config = dict(
    d_model=384,
    activation='squared_relu',
    norm_eps=1e-07,
    positions='rope',
    attn_scale=0.0884,
    bias='none',
    extras=['gated attention', 'skips across layers', 'capped logits'],
    init_std_qkv=0.0178,
    init_std_o=0.00362,
    init_std_up=0.0178,
    beta1=0.95,
    weight_decay=0.13,
    batch_tokens=65536,
    doc_mask=True,
    dataset='wikipedia_en',
)
Each number is 128 + 32 x the weight over its row's rms, rounded and kept within 0 to 255. Layers, rows and columns count from 0. The size above them is the row's rms in percent of the matrix's.

# layer 9 attention key, 384x384, rms 0.0503, rows 201-236, columns 0-95
size [ 77  84  79  80  78  86  77  84  80  80  82  81  84  81  85  84  86  83  77  83  77  79  87  78  82  81  87  84  82  85  86  87  84  82  79  80]
[[127  98 135  98 153 183 215 142 126 174 122 132 124 123  73  95 106 210 166 104 104 188 122 120 106 148 186 153 130 133  74 145 161 153 118 149 127 121  95 146 140 159 156 110 130 135 162 158  90 143 100 124 134  72  87 117  99 128 150  99 107 128 154 115 115 141 118  75 127 100  99 117  96 120 190 187  88 151 136  83 136 179 158 173 115 114  95 113  59 135 119 113 114 129  92 133]
 [138 175 122  67 177 170 143 154 130 167 120 131 145 170  85 137 140 215 131  68 100  98 170 124 160 114 114 155 160  79 125 136  82 164 106 156 104 118 139 125 138 138 149  48 116 117 127 142 127 123 132 109 132 133 129  90 110  71 176 108 123  59 177 114 148 101 106  95  82 173 131 137 117 150 103 154 128 149 119 110 161 112 152 104 164 107  97 107 172 117 129 125  76 172  71 123]
 [102 171 130 117  95 118 141 187 108 103 159 100 115 119  95 120 191 131 145 120 124 117 175  88 140 123 181 129 151 123 114  80 103 183 102 163 123 156 127 171 105 120 191 186 145  25 122 126 150 110  57 160 140 201  76 118 115 122 156 211 205 169 100 151  77 132 124  93 168 148 178 109 135 103 137 123 157 124 123 157  61 115 144 117 114 172  95 170 196  89 116 141 139 152  73  56]
 [134 102  67  94 153 117 174  98 134 153 112 129 111  90 107 118 128 123 150 109 151 106 188 168  79 128 111 113 144 109  88 127  93 104  70 150 143 144 134 126 105  83  95 132 138 113 140 152  90 142 139  98 122  61 135 129 105 170 154 138 135 130 114 135 104  95 124 102 149 123  84  87 115 109 133 154 137  82 139 142 152 128 119 161 120 147 105 148 124  52  95  86 128 112  80 142]
 [172 120  78 108  81  86 154 148 123 113 112 139 108 129  35 134 152 126 124 132 108  94 125  93 113 131 148  93 138  75 157 102 111 120  97 219 157 104 185 119 186  96 142  99 101 193 151 104 195 170 115 160  71 176  89 128 149 116 105 101 133 139 120 180 132 187 143 150 155 151  82 153  95 100 142 153 184 169 134 112  79 101 151 132 128 159  98 121 168 121 154  99 135 135  83  98]
 [143 107  98 156 111  89  35 137 199 158 111 111  99  70 105 162 153 123 156 117 132 186 147 119  89 150  81 113 120 137 198  86  79 113 102 215 145 123 154 116 159 131  83  31 137 117  79 152  96 104 168  87 115 143 131 139 109 129  88 154 142 135 107 124 139 137 126 199  97 106 137 121 165  99 130 150 180  87  80  66 139 120 110 115 121 166  72 126 159 107 154 145 113 103  86 163]
 [152 160 134 104 147  81 133 161 120 101 120  92 166 123 150 190 168  99 153 137 134  99 146 151  98 132 129 177 126 131 182  78 123 173 186 111 191 113  97 170 116 137 127 174 139  79  52 128 178 151 123  99  79 164  21 122 182 170 128 146 137 121 123  99 122 187 122 173  95 143 143  82 189 135 129 152 146 144 169  92 147 153  98  99 147 106 112  99 128 196 123 195 148 183  95 134]
 [135 200 181 137 142 123  91 120 115  98 155 153  92 129 183 175 126 146 135 116 102  90 111 148 178 173  92 166 114 115 121 175  68 164  99 108 176 115 202  88 158 179 112 123  82 160 142 103 152 111  37 130 150 156 139 125 157  94 140  77 161  51 159 107 104 145  97 100 128 200 144 199 143 127  57 152 142 100 116 132 107 108 159 147 136 127 102 140 104 146 140 137 117 173 154 131]
 [131  79 139 168  76 138 199 168 123 112 178 107 116  73  74 102 164 171  88 141 129 144 137 102  48 105  87 121 151 147  92 158 133 116  97 154  97 127  84 158 189 170  85 141  77 106  84 135 107  96 132 131 125 119 103 166 125 147 132 132 131 102 119 157  76 163 125 137 135  80 124  89  98 153 132 164 126 140  65  52 181 106 176 128 123  82 129 122 133 117 139 190 166 113  90 151]
 [164 140 111 100 157 151 139 135 103 116 141 159 128 166 179 146 131 136 132  86 167 135 158 140 115  86 145 163 125  90 125 108  66 150 154 110  68 154 152 130 142 146 158  55 157 124  54  79 172 143 153 118 103 120  96 135 161 147 121 151  78  65 120 168  98 162 136 136 127 147  83  93 102 138 119 170 140 144 160 116 110 107  98  81 101 151 131 117 106 138 107  87 118 156  69 128]
 [ 72 135 151 127 131 132 117 150 140 117 141  88 152 185 104 122 154 139 161 186 138 143 109 151 144  87  62 130 182 103 104 142 138 144  98 104 127  90 145 166 118 136 134 123  81 138 159 155  76 119 150  59 141 159 129  86 102  93 163 141  83 133 142 127  97 142 112 179  42 131 120 134 193 139 149 102 110 145 120 101 120 160 141 141 171 122 163 137 151 144  64 149  92 145  98 134]
 [145 118 104 127 131 141 152  84 131 142  35 146 150 119 132 141 205  95 161 104  86 120 128  78  92 151 149 101 166 117 136 168 162 157 195 151 112 150 129 135 151 124 140 109 118  69  70 137 156 137 124  83 125 112  99  67 126 116 184 106  36  99 171 110 162  91 163 125 141 147 148 118 155 104 104 156 123 126 125  98 127 161  84 104  90  87 138 124 149 143 131  96 109 153 115 141]
 [ 91  84 159 100 129 145 198 157 117  99 159 139 123 111 106 140  85 105  54 124 108 161 159 168  95 141  99 162 156 138  65  95  87 143 147  95 114 133 157  73 146 161 177 109 136 113 134 155 116  54 169 117 158 119 170  91 125  77 157 105 134 122 102 181 156 135 101 159  93 100  95 107  88 103 121  96 108 101 156  85 187 123 132 147 107 139 183 124 105  93 162 172  77 133 172 141]
 [136 150 104 186 154 164  89 103 103  77 184 144 160 144 132 157 139  94  97  68 119 178 138  59 138 108 109 168 139 179 177 149  75 200  86 167 122 132 111  95 128 126 104 108  93 112 129 104 113  92 101 169 148  61 162 187 127 158 135 154  84 117 125 140 161  80 191  94 143  67 131 156  97 120  75 111 147 199  86 107 116 158  94 114 135  78 106 134  96 175 145 150 120 138 128 108]
 [132  98 146 105 178  74 135 165 134  90  89 161  98 107  88 144  90 163 163 152  88 165 139 114 124 123 141 133  98 113  51 155 114 104 153 141 108  99 139 122 152 115 130 164 140  80 138 121  77 133 115 103 129  98 114  88 143 106 146  82 121 116  79 134 124 120 106 137 120  95  78  73  73 144 130 110 122  99 135 108 150 107 141 167 164  84 171 149  96 112 120 133 136 150 114 179]
 [151 156  81 129 131 121 107 174 137  98 169  97 139 130 157 107  79 113  82 168 191 133 173 110 107 118 139 154 142  78 127 109  96 116  78 138 149 124 197 135 109 120 156 109 104 243 136  91 118 134 134 136  91 146 107 166  79  92 124  93 197 110 127 137 152 182 108 135  86 131 150 115 135 151  98 162  99  86 157 145 173 105 163  74 126 147 146 159 155 159 177  81 138 207  80 188]
 [130 148 109 165 117 159  61 107 141 180 115  66 148  97 158 101 179 126 148  75  93 160 119 161 138  65 116 110 128 133  88 118 178  99  97 100 127 138 144 162 130 138  77 149 140 125 148 184 142 102  93 118 176 146 146 160 100 153  85 205  72 164 106  80 134 124  95 108 175  74 141 176 152 146 183 142  64  81 129 123 109 164 102 136 153 126  70 152 135 120 139 167 132  67 115 116]
 [ 80  81 126 113 127 132 202 206 138 186  83 144 111 110 136  86 145 132 132 104 148 141 146 122 151 102 131  96 143  94  48  99  88 113 106 132  80 128 153 112 155 158 149 142 125 138 156 178  94 154 131 121 147 132 131  86 154 136 148  86 123 172 184 166 151 121 126 155 120 126  99 123 121 148 159 165  89 164 161 105 194 153 141  95  81 135 137 164 125 100 162 140  39 115 126 185]
 [122 109 112  88 152 115 113 121 175 109  99 150 132 162 106 147 121 148 119 142  92 140 182 116  87 107 129 168 112  99 144  93 120 117  96 141 128 108 169 100 149  55 103  75 178 166 161 101 120 109 113  91 153 146 103 173 139 122 110  61 141 157 147 119 158 129 135 136  90 119  88 108 125 150 163 108 115 116 101  85 185  78 191 119 105 157 134  96 145 115 105 149  80 164 141 122]
 [159 139 218 134 104 158 165 176 174 174 136 114 131  78  54 156  91  87  87 163 131  86  74 145 137 156  86 121 140 142 136 110 194 147 121 120 134 154 163 129 147 198  66 123  61  59 118  79 184 126 137 125 153 178 105 114 121  68 135  83 193 159 149 167 112 135 168 130 125 139 179 141 116 144 100 113 123 123 144 129 136 187 114 124 162 136 134 129 124 140 166 122 126 135 167 125]
 [128 150 165 161 146  61  96 105 194 143 153 144  96  70 155 124 159 111 130  94 136 168 126 114 102 132 190 155 109 197 174 118 142 145 113  93  85 118  64 139  93 109 129 126 132 112 176 181 160 174 114 115 111 118 153 164 130 173  72 171 119 152 128  35 146 104 153 108 124  90 166 148 207 101 118  96 125  98 141 108 134 198 114 151 180 150 118 131 150 147 150 188 137 144 145 122]
 [ 76 181 137 114 124 135 101 145 169 115  94 121 195 169 157 136 145  86 149 102 169 147  76 149  51  65 116 115 150 118 116 148 106 115 108  61 103 127 111 111 120 167 161  28 126  89 122 175  92  94 127  75  87 149 139 151 135 126 114 125  93 128 144 106  83 134  92 131  67 154  51 149 191 169 134  91  91 100 105 121 162  94 152 112 192 147 135 165 193 164 128 136 153 139  82 152]
 [140 119  65 110 101 119 112 101 150 136  97 147 177  90 116 131 118  40 134 103 118  78 104 153 108 140 176 144 118  95 134 145  94 114 135  91 114 111 154  94 134 102 177  97 147 180 106 153  98 175 107 171 107 103  94 130 117 144 100 155 153 127 144 160 112 117 145 191 184 158 159 128 123 174 129 120 128  88 190 128 113 203  86 121 160 153 128 114  62 143 136 154 172 111 132  91]
 [127 100 157  82 129  92 127 142 116 168 143  82 134  98 118  56 127 139 152 157 100 143  81 127 126 137  96 132 168 120 124 123 115  94 147 122 187 131  81 121  92 154 133 134 103 159 133 159 135 166 129  90 125 131 136  61 129 111 149 101  95 116  90 137 119 107 150 163 159 113  97 128 108  87 119 117 123  94 153 139 158 102 125 114 135 149 142 161 167 114 117  87 127 123 148 160]
 [170 113 124 176 104 124 114 125 148 181 171 141  85 117 123 113 158 117 106 150 148 153  96 120 113 142 145 113 135 204 165  94 106 129  76 114 109 156 151 102 190 131 153  70 129 127 161 154 130 140 111  76  66 105 135 179  78 181 114 125  93 128 132 130 113 110 131 103 145  96  72 184 114  81 129 149 165  90  86 144  75  97 125 121 136 113 162 125  47 116 128 109 122 137 112 163]
 [165  44 119 161 110 146 136 158 147 143 111 149 108 111 131 119 121 143  99  88 100 168 137 119  85 111 120 150 143 161 133  98 143 108  43 113 162 112  61 125 133 125 123  81 164 152  87 187  69 138 182 119 105  72 152 134 151 128 119 126 129 178 184 162 187  90 165 159 117 108  78 113 129 163 156 129 150 131 140 129 168  84 154  90 157  61 176 108  43 123  87 163 142 114 124 113]
 [177 142 130 157 115  75 146 139 128 134 170 186  87  85 166 170 146  79  96 128 152 137 173  94 168  70 103 119  96 185 125  80 142 129 114 113 107 138  21 132 138  99 106 126 127 124  69 106 107 142 142 164  94  98 156 202 158  98 125 103 152 151 112 100 131  63 172  94 136  84 184 175 115  92  90 156 152  71  99 138  69 153 109  93 184 147  84 105  86 139 151 100 176 194 165 146]
 [151 175 115 116 176 110  99 140 126  70  94 160  78 118 105 215 136  72 106 121 142 129 132 131  97  61 148 168 118 172 106 104 142 128 187  77 115  76  93 104 164 110 153  73 116 143  94 197 135 133 181 128 132 112 164 145 105 191 169 205  85  82 123 105 102 137  89 151 110 113 164 127 120 120 153 171 109  52 162 114  53 128  84 132 161 124  80 106 100 114 118 142 189 136 124 109]
 [144 102 183 167 137 142 149  81 152 136  95 107 144 128 112 105 199 110 135 129 134 133 100 124 117 132  90 113 128 163 144 160 179 131 106 150 212 112  58 105  99 159 106 183 100  51 136 139 141 106  96 107 136 132 118 122 125 133 108 148 157 144 165  92 122 100 177 154 165 151 174  98 139 131 144 179 178 148  67  71 146 157 150 131 201 130 106  98 166 144 102 160 152  46 126 144]
 [101  63 152 169  88 135 136  93 145 147 120 114  99 102  68 115 201 115 173 168 133 150  91 109  81 136 154  96 139 164 123 120 174  52 110 178 135  75  86 145 163 118 103 142 150  90 191 163 110 114 146 111 132 152 177  90  77 141 167 137  91 161 131  99  99 152 140 176 111 157 125 150 160  98 120 134 103 134  69 133 127 128 115 106 131 148 134 173 146 108 138 170 197  83 151 150]
 [111  52  96 154 151 119 131 128 151 130 127 167 137  91 174 147 107 136 159  86 195 134 141  85 122 137 114 147 186 122 102 101 147  94 121 176  68 112 122  99 129  83  54  86 121 107 108 164  76 138 116 141 133 117 150 158 129 125 133 138 114 196 151 143 135  59 139 156  86  88 143 107  92  76 126 123 161  60  88  97 164 156  71  96 189 157 126  98 176 147 106 115 170  73 166  99]
 [155  84 125 114 140 136 170 147 127 125  99 127 127 120  94 138 178 226 137  91 155 103 141 100 156 109 133  73  75 130 130  92 110 133 150 184 119  75 138 117  84 111 159 121 140 149 146 114 121 157 128 114 138 140 107 146 103  77 132 160 148  96 103  96 132 158  81 188 159 134 122 129 104 146 137 125 107 161 171 139 145  95 134 137 115  91 144  90 137 190 116 115 166  58 122 145]
 [155  96  94 161 136  94 186 172 131 135 139 164 133  92 139 153 122 145 158 143 175  99 123  53 146  73 105  64  98  47  89 137 149 155  92  75 137 115  93 128 171 125  90 111 120  99  59 158  89 171 148 118 113  77 138 122 174 102 106 165 107 145 148  93 163  86  69 108  79 122 119 121 109 114 148 126 159 174 144 159 189 179 114 139 143 102 135  83 157 139 124 116 144 116 106 187]
 [ 73 202  50 107 108 139 131 150  68  90 162 165 146 146  76 133  78 106 135 100 177 123 130 110 142 133 126 112 137  89 149 128 122 104 150 219 121 106 125  66 125  87 141 112 118  97  82 147 136 129 140  99 183 126 160 111 113 170  86 193 138 136 102 144 117 155 107 127 174 160 143 125 100 113 120 120 155 143 111 118 136 191 127 134  80 104 122 158 169  99 100 104 122  82  89  91]
 [134 185 105 176 122 101  89  80 117 103 156 133 138 111 131 123 105  72 123 125  73 147 123  99 125 146  90  77  97 118 138 166 136 140 188  97 157 170 106 165 155 155 136 196 141  73 204 123 169 107 135 171  83 133 182 130  87 163 174 141 122 172 117 101 144  46 130 106 142  98 150 185 118 108  66 116 179 143  72 146  64 144 111 135 134  84 111 142 132 123 143 147 156 100 117 110]
 [149 174 132  49 132 121 157 154  56 119 153 152 170 140  96 140  73 179 115 137 127 140 142 127 209 105 141 133 109 125 154 123 124 189 133  93 132 206 186 138  93 130 165 117 112 121 147 116 162 136 113 143 130 132 142 110 123   5 170 106 137 114 140 140 105  79 117 126 139 138 104 131 125 149  87 103 126 141 112 226 107  92 142 111  94 145 119  99 141 149 121  83 126 136 153  58]]
# layer 9 attention query, 384x384, rms 0.0505, rows 202-237, columns 0-95
size [ 85  79  80  82  86  78  78  80  79  82  82  84  77  83  84  84  81  76  84  74  81  88  81  84  80  86  89  78  84  84  89  83  86  81  78  88]
[[119 148 118 134  69 133 129 144 115 115 114 123 109 129  98 105 148  35 138 193 157  98 135 164 176 106  57 168  97 154 153 153 137 154 156 152 146 129 114 103  94 120 129 164  84 171 126 146 189  98 117 125 155 155 140 107 182 171 144 124 176 148  79  81  64 143  99  99 168 113 117 159 118 161  83  76 116 157 126  94 109 146 100 115 137 162 137  76 127 158  94 121 200 126 159 112]
 [110 125 104 129 106 118 156  82  83 201 110 118 110 128 105 100 125  96  77  94 140 165  87  68 168 131  65 136 145 132 148 198 123  76 140 123 141  94  56 110 159  99 159  81 111 161 109  80 101 107 126 117 135  99 132 141 148 176  96 135 135 147  75 136 106 130 120 153 121  99 179 109 116 168 144 137 131 120 156  61 101 157 130 134 129  72 149 111 168 171 141 120 142 118 168 109]
 [117 154 152 139 111 137 143 107 193 187 145 109 181 118 126 149 113 162 101 187 144 110 129 102 116 134 105 111 110  92 133 130 144 112 112 105  42 113  65 105 142 134  57 135 100  94 136 101 178 132 117 155 111 134 113 158 109 107 153  85 132 186 146 135 150 136 123 192 140 136 132 166 126  62 161  96 107 185  81 162  96 121 118 167 109 158  86 119 177 137  89 139 104 183 155 183]
 [158 173 129 121 145 144 150 111 138 208 110 106 176 158 104 103 137 126 129 107 149 130 147 154 167 133 164 179 120 166  45 138 115 131 157 110 136 125 117 147 125 163 120 111 163  77  93  79  86 114 131  76 121 125  77  61  99 124 102 176  95  73 186  94 181 133 122  94  92 116 166 175 129 130  84 163 113 120 134 108 160 157 136 115  74  91 144 117 102 154 149 169 114  57 148 142]
 [174 144 165 108 135 153 103 124 167 124 127 124 168 183 111 161  84 140  98 128 180  85 109 111 108  89 171 130 166 152 111  89 144 129  85 102 132 161 128 145 109 184 164 220 187 147 156  87 193 148  58  91 124 150 118 111 123  74 158  77 101 137 162 125 111 113  91 113 118 104 131 156 160 177 100 115 148 137 129 124 106 125 133 105 101  63 188 157 129 134  71 174  87  80 148  90]
 [130 137 129 131 121 136 146 105 103 166 181 132  90 115 126 133  99 174 144 124 144 110  91 113 159 144 113 126 150 169  97 127 122  58 100 135 108 149 120 106 140 130 184 106 181 124 167 115 120 161  98 120 240 104 146 154 122 118  99 152  74  97  97 170 119 191 188  96  81  96 140 181 168 139 101 131 133 121 148  85 141  56 150 115 104 113 113 167  56 131 109 117 123  86 141  86]
 [186 106  98 157 116 115  82  75  50 136 110 125 129 113 113  78 117 119 113 188  88 160 142 179  90  98 135 117 130 181  88 152 148 168 118 124  91  93  63 126 110  70  59 104 162 156  98 122 140 154 122 135 105  99 133 103 122 155 153 181 145 166  71 141 151 129 141 125 124  86 113 100 106 134 127 109 107 110 100 184 126 145 130 131 144 199 134 120 100 117  85 122 140 102  99 168]
 [165 184 129 137  88 137 160 113 171 237  99  87 112 118 135 135 137 121 144 145 160 136  60 117 149 136  64 177 164 121 159  73 177 150 118 157 106 155 129 122  92 137 142  83 187 176 137 118 104 175 172 168 133 136 120 129 109 127 147 150 135 195 127  73 162 122 137  97 173 143 129 172 176 193 116 116  96 186 158 111 107 141  88  96  85 109 117 153 123 140  96 120 107 146 154 139]
 [126 109 129 131  67  99 135 105 102 107 152 135 124 152 108 128 154 101 141 149 135 120 158 131 119 125  97 108 120 187 112  92 135 131 129 129  96 104  93 209 121 101 119 155 164  98 164 195  57  95 109 147 148 106 125 101 142 141 147 189 174 154  91 106 158 119 181 143 101  98 184 137 244 105 128  93 167 162 104  74 140  88 113 121 118 135 115 189 135 101 139 108 156 126 172 129]
 [183 123  97 120 119 128 113  89 122 206 173  53 171 143 126 120 136  86 120  86 125 123  69 115 194 108 125 152 108 136 110 166 203  77 110 146 163  91 107 100 138  70 132 131 157 101 132 124 163 102 126 102 140  84 134 134 185 137 112  97 152 106  97 132 161 106 159  51 144 127 105 122 120 151 118 130 169 115 202 166 121 132 179  95 127  99 161 124 128  98 113 116 149 102 123 112]
 [103 125 147 145 104  96 145 155 103  41 126 116 107 152 102 125  83  68 156 126 136  91 117 178 107  63 117 151 103 176  94  93 130 146 113 115 101 103 100  91 181  81 135 145 179 100 131 162 196 159  64 130  97 116 121 198 169 115 166 178 110 156  57 122 103 156 123 148 149 101 115 149 158  94 144 112 174 158 190  83 109  91  75 180 134  97  70 175 154 130 161 156 154 108 120 111]
 [178 151 102 164  87 129 147 126 189 151 117 131 167 123 165 109 133 135 154 128  42 120  62 179 135 125 144 153  44 138 135 132 114 128 122 152 108 146  74 215 134 123 105 124 123 220 119 123 103 133 122 193 153 152 112 140  66  94 196 106 159 195 162 118  89 114 130 104 162 141 102  76 143 148 165 124 138 102 138 119 123 163 125 124 141 114 171 147 158 180 182  97 186 174 130 147]
 [126 112 140  88  42  98 125 134 129 174 116 121 132  87 156 121 107 112 127 162 100 117 133 149  81  90 120 137  67 150 147 124 170 141 118 125 172 143 114  74 148 143 113 165 159 167 114 122 143 151 152 153 163 183 196 107 115 143 155 159 173 105 112 149 119 154 106 120 121 121 173 120 153 200 137 136 198 108 128 100 130 152 143 154 123 140  98 167  88 186  77 132 116 112  92  80]
 [144 134 131 149 100 171 154 117 144 201 116 124 140 109 113 113 119 195 190 119 118 104 140 115 175 122 114 143 104 164 168 109 153 138 105 119  89 115 107 191 162  95 105 148 136 172 110 154 145 171 163 174 146 136 111 116 105 149 106 163 125 147 137 142 213 112 154 145 156  94 148 159  48 127 105 109 139 120 136 100 187 151  82 121  90 109 137 109 152  66  89 161  93 121 135 117]
 [121  83 124 132  75 152 127 146 173 135 141 124  96 193 129 116 125 131 138 181 174 124 120 126 152 102 113 129 137 106 166 144 105 145 135 173 131  67 109 100 133 131 112 127 111  88 148  70 110 153 149 142 135 123 128 104 118 150 202 105  82 210 157  95 114  63 152  96 150 172 112 102  79 123 118 126 172 138 151 123 146 125  70 117  79 107 129 111 128 118  85 137 122  90 166 163]
 [ 91 154 142 160 117 116 147  97  85 110 137 137 103  55 146 124 126  68 130 124 171  66 145  76 114 148 163 118 116 112 147 174 168 183  93 126 158  94 103  39 142 127 191 116 114  71  90  92 136  79 159  87  67 110 135 146 123  84 114  75 167 104 132 182 141 153 136 138  89 146 114  88 134 146 114  62 186 144 103  97 119 110 101 177 159 108 124 128 126 202  94 131 137 159 133 186]
 [141 127 110 151 180 139 136 108 121 104 133 122  93 137 140 102 105 151 113 147 139 109 146 158  98 167 167 165 108 127 114 101 132 116 140 124 126 116 154 139 132  62 111 158 141 104  76  97 105 122 114 191 116 122  68  75 114 117 162 116  85 108 155 112 110 156 135  96 116 114 100  87 163 104 156  98 144 106 167 173  87 119 109 101 161 112 163  90 139 119  94 159 179  42 132 144]
 [134 108 113 126 123 156 127  96 157 123  96 116 184 176 110 150 104 145 148 123  89 116 108 135 127 133 151 144 105 131 105 120 152 125  73 111 127 127 136 160 164 186 138 174 132 107 109 121  97  88 156 124  68 127  69 115 111  52 155 156 152 107 118 142 133 114 158 151 135 127 146  95 116  83 142 108 162 127 133 119 134 140  35 168  91 113 168 180 189  76 155 117 141 108 154  96]
 [140 123  84 137 103  89  61 125  85 122  79 147 144  78 121 119  85 130 185  85 128 146  98 162 107  99 111 112 136 108 103 131 147 159 105 116 147 152 173 116 116 129 168 145 190 174 114 113 111 123  90  75 130 125 116 173 129  94 114 130  53 107  94 142  83 122 169 131 160 177 105 129 182 133 139 214 107 142 175 106 147 146 168  97 100 116 120 162  83 118 151 133 117 133 120 134]
 [164 104 137  99 150 121 150 173 171  81 123 182  80 105 122 140 155 168 147 127 110 125  73 166 143 141  58 120 160  94 127 148 133 145 117  70 113 154 160 128 136 167 165 163 134  88 125  67 128 114 121  78 173 128 152 145 101  95 192 101  66  89 146 138 142 166 153 119  66  85  84 124 101  74 138  54 159 161 137 120 121  86 110 162 113 144 158 133 107 170 131 138 105  86 151 110]
 [155 122  99  66 100 129 123  96  84  98  92 130  50 149 116 126 142  95 115 161  77 155 129 149 161 172 108 167 133 112 158 126 184 111 115 156  99 114 147 121  92  71 191 182 100  98 162  99 189  99  95 170  98  73 120 116 113 148 184 114 103 122  93 125 189 116 136  84 113 118 131 127 125 135 104 141 130 174 126 133  94  93 119 152  94 127 169 135 103 109 130 146  93 101 183 106]
 [ 28 113 127 112 164 151 126 154 147 116 130 163 102 124 134 112 141  77 111 113 161 131 168 100  68  99 128 118 130 155 125 121 121 168 101 134  84 125  99 161  83 141  78 157  88  51 152  99 147  97  97  82 107 176 115 173  66 118 128 156 116 118 131 149 140 137 159  88 107 122 146 148 134  65  98 137 103 177  41 165 129  87 114 205 100 125 101 127 180 145 114  93 107 132  82 161]
 [130 174 135 138 122 126 138 166 163 118 170 158 128 154 153 151 152 129 107 131 167 106 125 101 193 115 125 104 140 164 129 137 130  70 168 183  88 192 100 140  86 104 108 112 122 129 124 139 169 141 160 164 158 142 126 198 100 136  55 119 118 163 142 111 110 151  56 107 102 123 138 125 155 155 125 149  91 139 106 175  87 120 195  87 176 150 117 119 113 148  87 191 118 139 116 119]
 [249 113 150  89 149  97 141  97 132 104  89 116 181 124 112  97 139 160 107  47  68 103 118  78  96  76 173 151 146 110  75 142 123  76 117 118 120 104 134 139 114 141 114 132 105 144  64 123 153 115 148 150  78  98 148 129 106 112 146 132  90 155 141  93 168 140 114 110 129 163 152 119 136  91  91 147 138 185 156 165 139 152 186 116 143 102 133 157 160 120 171 139  96 100 100 109]
 [116 117 159  87 161 166 137 164 173 129 169 148 154 173 131 150  98 125 117 194 132  85  77 155 135 111  83 171 120 128 175  98 132 103 112 162 120 114 223 158  82 187 141 163 164 157 153 113  99 127 133 125 188 114  84  94 104 117 129 125 100 118 195 110 133 172  95  57 121 199 116 153 156 116 120  85 150 104 146 131 126 150 111 139  60  97 123 105 141 135 136  89 161 175 141 131]
 [141 126 144 125  90  62 100 159 161 130  91 142 156  69 104 172 122 192 104 168 106 133  92 151 108 123 178 165 129  58 116 138  82 118  99 137 144 143 179  91 132 158 143 131 171 150 140 153 124 155 117  87 184 124 147 125 104 123 158 117  64 125 205 160 147 190 106  73 143 172  77 112 141 142 201 145 124 144 167  81 160 177 152 128  79 116 152 143 152 185 118 150  67  64 116 103]
 [181 107 140 123 102 136 147 152 114 150 131 128 135  95 123 121 165 190 136 117  84 119  87 159 157 163 131 190 131 114 115 172 135 138 101 123 102 104 150 149 129 165 165 175 178 143 139 112  60 132 106 116 105 106  50 109 100 102 100 141  52 117 155 216 191 166 157 124  96 134 131 133 107 161 109  86 204 155  92  97 179 145 104 205 125 111 120 141 141 113 135 146 146 110 125 144]
 [133 163 143 105 152 131 147 161 154 161 115 126  92  92 144 162 133 145  69 101 140 139  88 103 120  61 121 187 170  60 117 121 132 112  64 105 108 151 147 104 142 103 132 178 184 171 157 162 181 164 146 101 120 115 128 145 111 158  94 147 180  90  78 175 138 120 125 106 150  74 139 147  79 109  68 107 100  95 152 132 122  88  82  92  68 106 147 113 133 150  77 123 120 127 115 142]
 [170 184 108 106 144 138 199 117 162 202 134 113 156 101 126 119 107 147 100 101 191 147 132 105 135 140  82 130 117 113 121 142 144 134 102  99 106 124 120 104  80 112 175 120 135 126 117 110 133 101 104 154 136 113  74 171 159 113 155 128 102 130 134 166 122 110 150 119 150 151 134 151  71 158 129 144 184 109 222 101 130 145 136 165 149  63  42 108 160 159 139 183 156 126 160 128]
 [ 48 145 151 137 115 126  91 162 130 108 126 131 152 119 203 161 183 151  95 165  93 128 159 136 164 180  86 144 109  52 159 141 128 152  99 138 190 170  98  94  92 121 119 199 140 132 152 130  95 130 153 147 154 117 191 110 159 153 102  87 117  69 159 139 103 165 130 126 184 110 128 144 153 141 119 135  86 146 152 107  84 151 157 160 109 126  86 131 138 145  73 169  98 134 124 152]
 [ 99  95 160 182  90 156 170 153 163 199 151 136 117 124  86 138 138 112 127 134 108 122 143 159  99  77 133 159 156 109 141 157  75 150 132 132 108 126 129 153 153 167  97 158 110 128 145 157 110 169 143 106  96 131 183  74 190 159 105 130 150 117 116 144  90  90 127 113 127 149 142 142 113 129  83  99 140 143  46 124 108 175 108 113 132 100 136  80 103 113 123 183 206 171 134 108]
 [146 178 147 122  47 118 169 175 150 135 131 113 141  99  73 167 124 150  68 162 104 121 141 150  79 122  92 175 112 116  98  78 118 132 109 173 124 112 160  71 115 100 226 115 104 206 160 142 147 169 124 103 102 161 119 129 129  87 162  60 116 124 132 196  90 162 139 118 188 143  80 136 118 121 106 127 115 141  90 104  96 164  49 126  59 114  86 156  97 103 152 145 146 140 138 103]
 [156 122 141 143  81  97 149 141 187 203  78  81 124 124  80  72 154 151  97 140 184 160 135 139 100 123 130 156  91 114  30 163 144 110 145 132 111 112  76 108 151 165 126 138  98 158 143 119 130 139  86 109 129 151 113 175 167 127 147 111 160 143 141 138 160 119  98 149 106  54 151 148  76 156 136 144 115 120  96 112 167 142 115 163 160 191  73  81 172 101 128  92 123 141 147 163]
 [107 225 141 115 131  66 132 153 134 119 111 123 147  82 121 147 120 129 111 100 119  59 141 126 120 115 134 183 189 126 173 105 133 153 109 149 122 104 120  97 103  94 138  95  84 107  71 177 155 134  87 134 140 164  98 226 109 121 152  92 168 137 113 120 102 113 125 153 165 123  69 166 149 162 101 167  73 133 155 143 117 154 173 187 117 146 107 100 112 224 121 115 168 171 133 121]
 [103 115 104 162  57  66 112 154  95  90 164 165  91 123 101 145 150 119 157 137 109 149 104 181 156 127 141 115 107 103 119 128  68 137 211 195 105 108 129  97 124  92 138  77 142 145  95  58 119 126  68  75 131 153 196 142 211 177 175 125 163 117 122 114  99 132  91 104 117 100 141 170 120 119 132 105 116  72 130 104 122 178 148 118 164 113 133  93 127 142 127 137 167 148 106 118]
 [ 61 127 101 104 100 167 136 147 179 110 153 153  60 159 108 158 117  99  92 141 118 129 103  95 166 106  62 132 142 143 151  89 155 124 146 148 110 166 148 153 122 162 104 121  73 111 182 169 182 122 139 165 152 124 157  52  99 179 115 119 151 148 106 111 105 118 139 102 106 168 103 133 122  85 128 131 109 119  50 192 135  81 149  93 133 182 145 143  75 148  85 114 172 206 178  75]]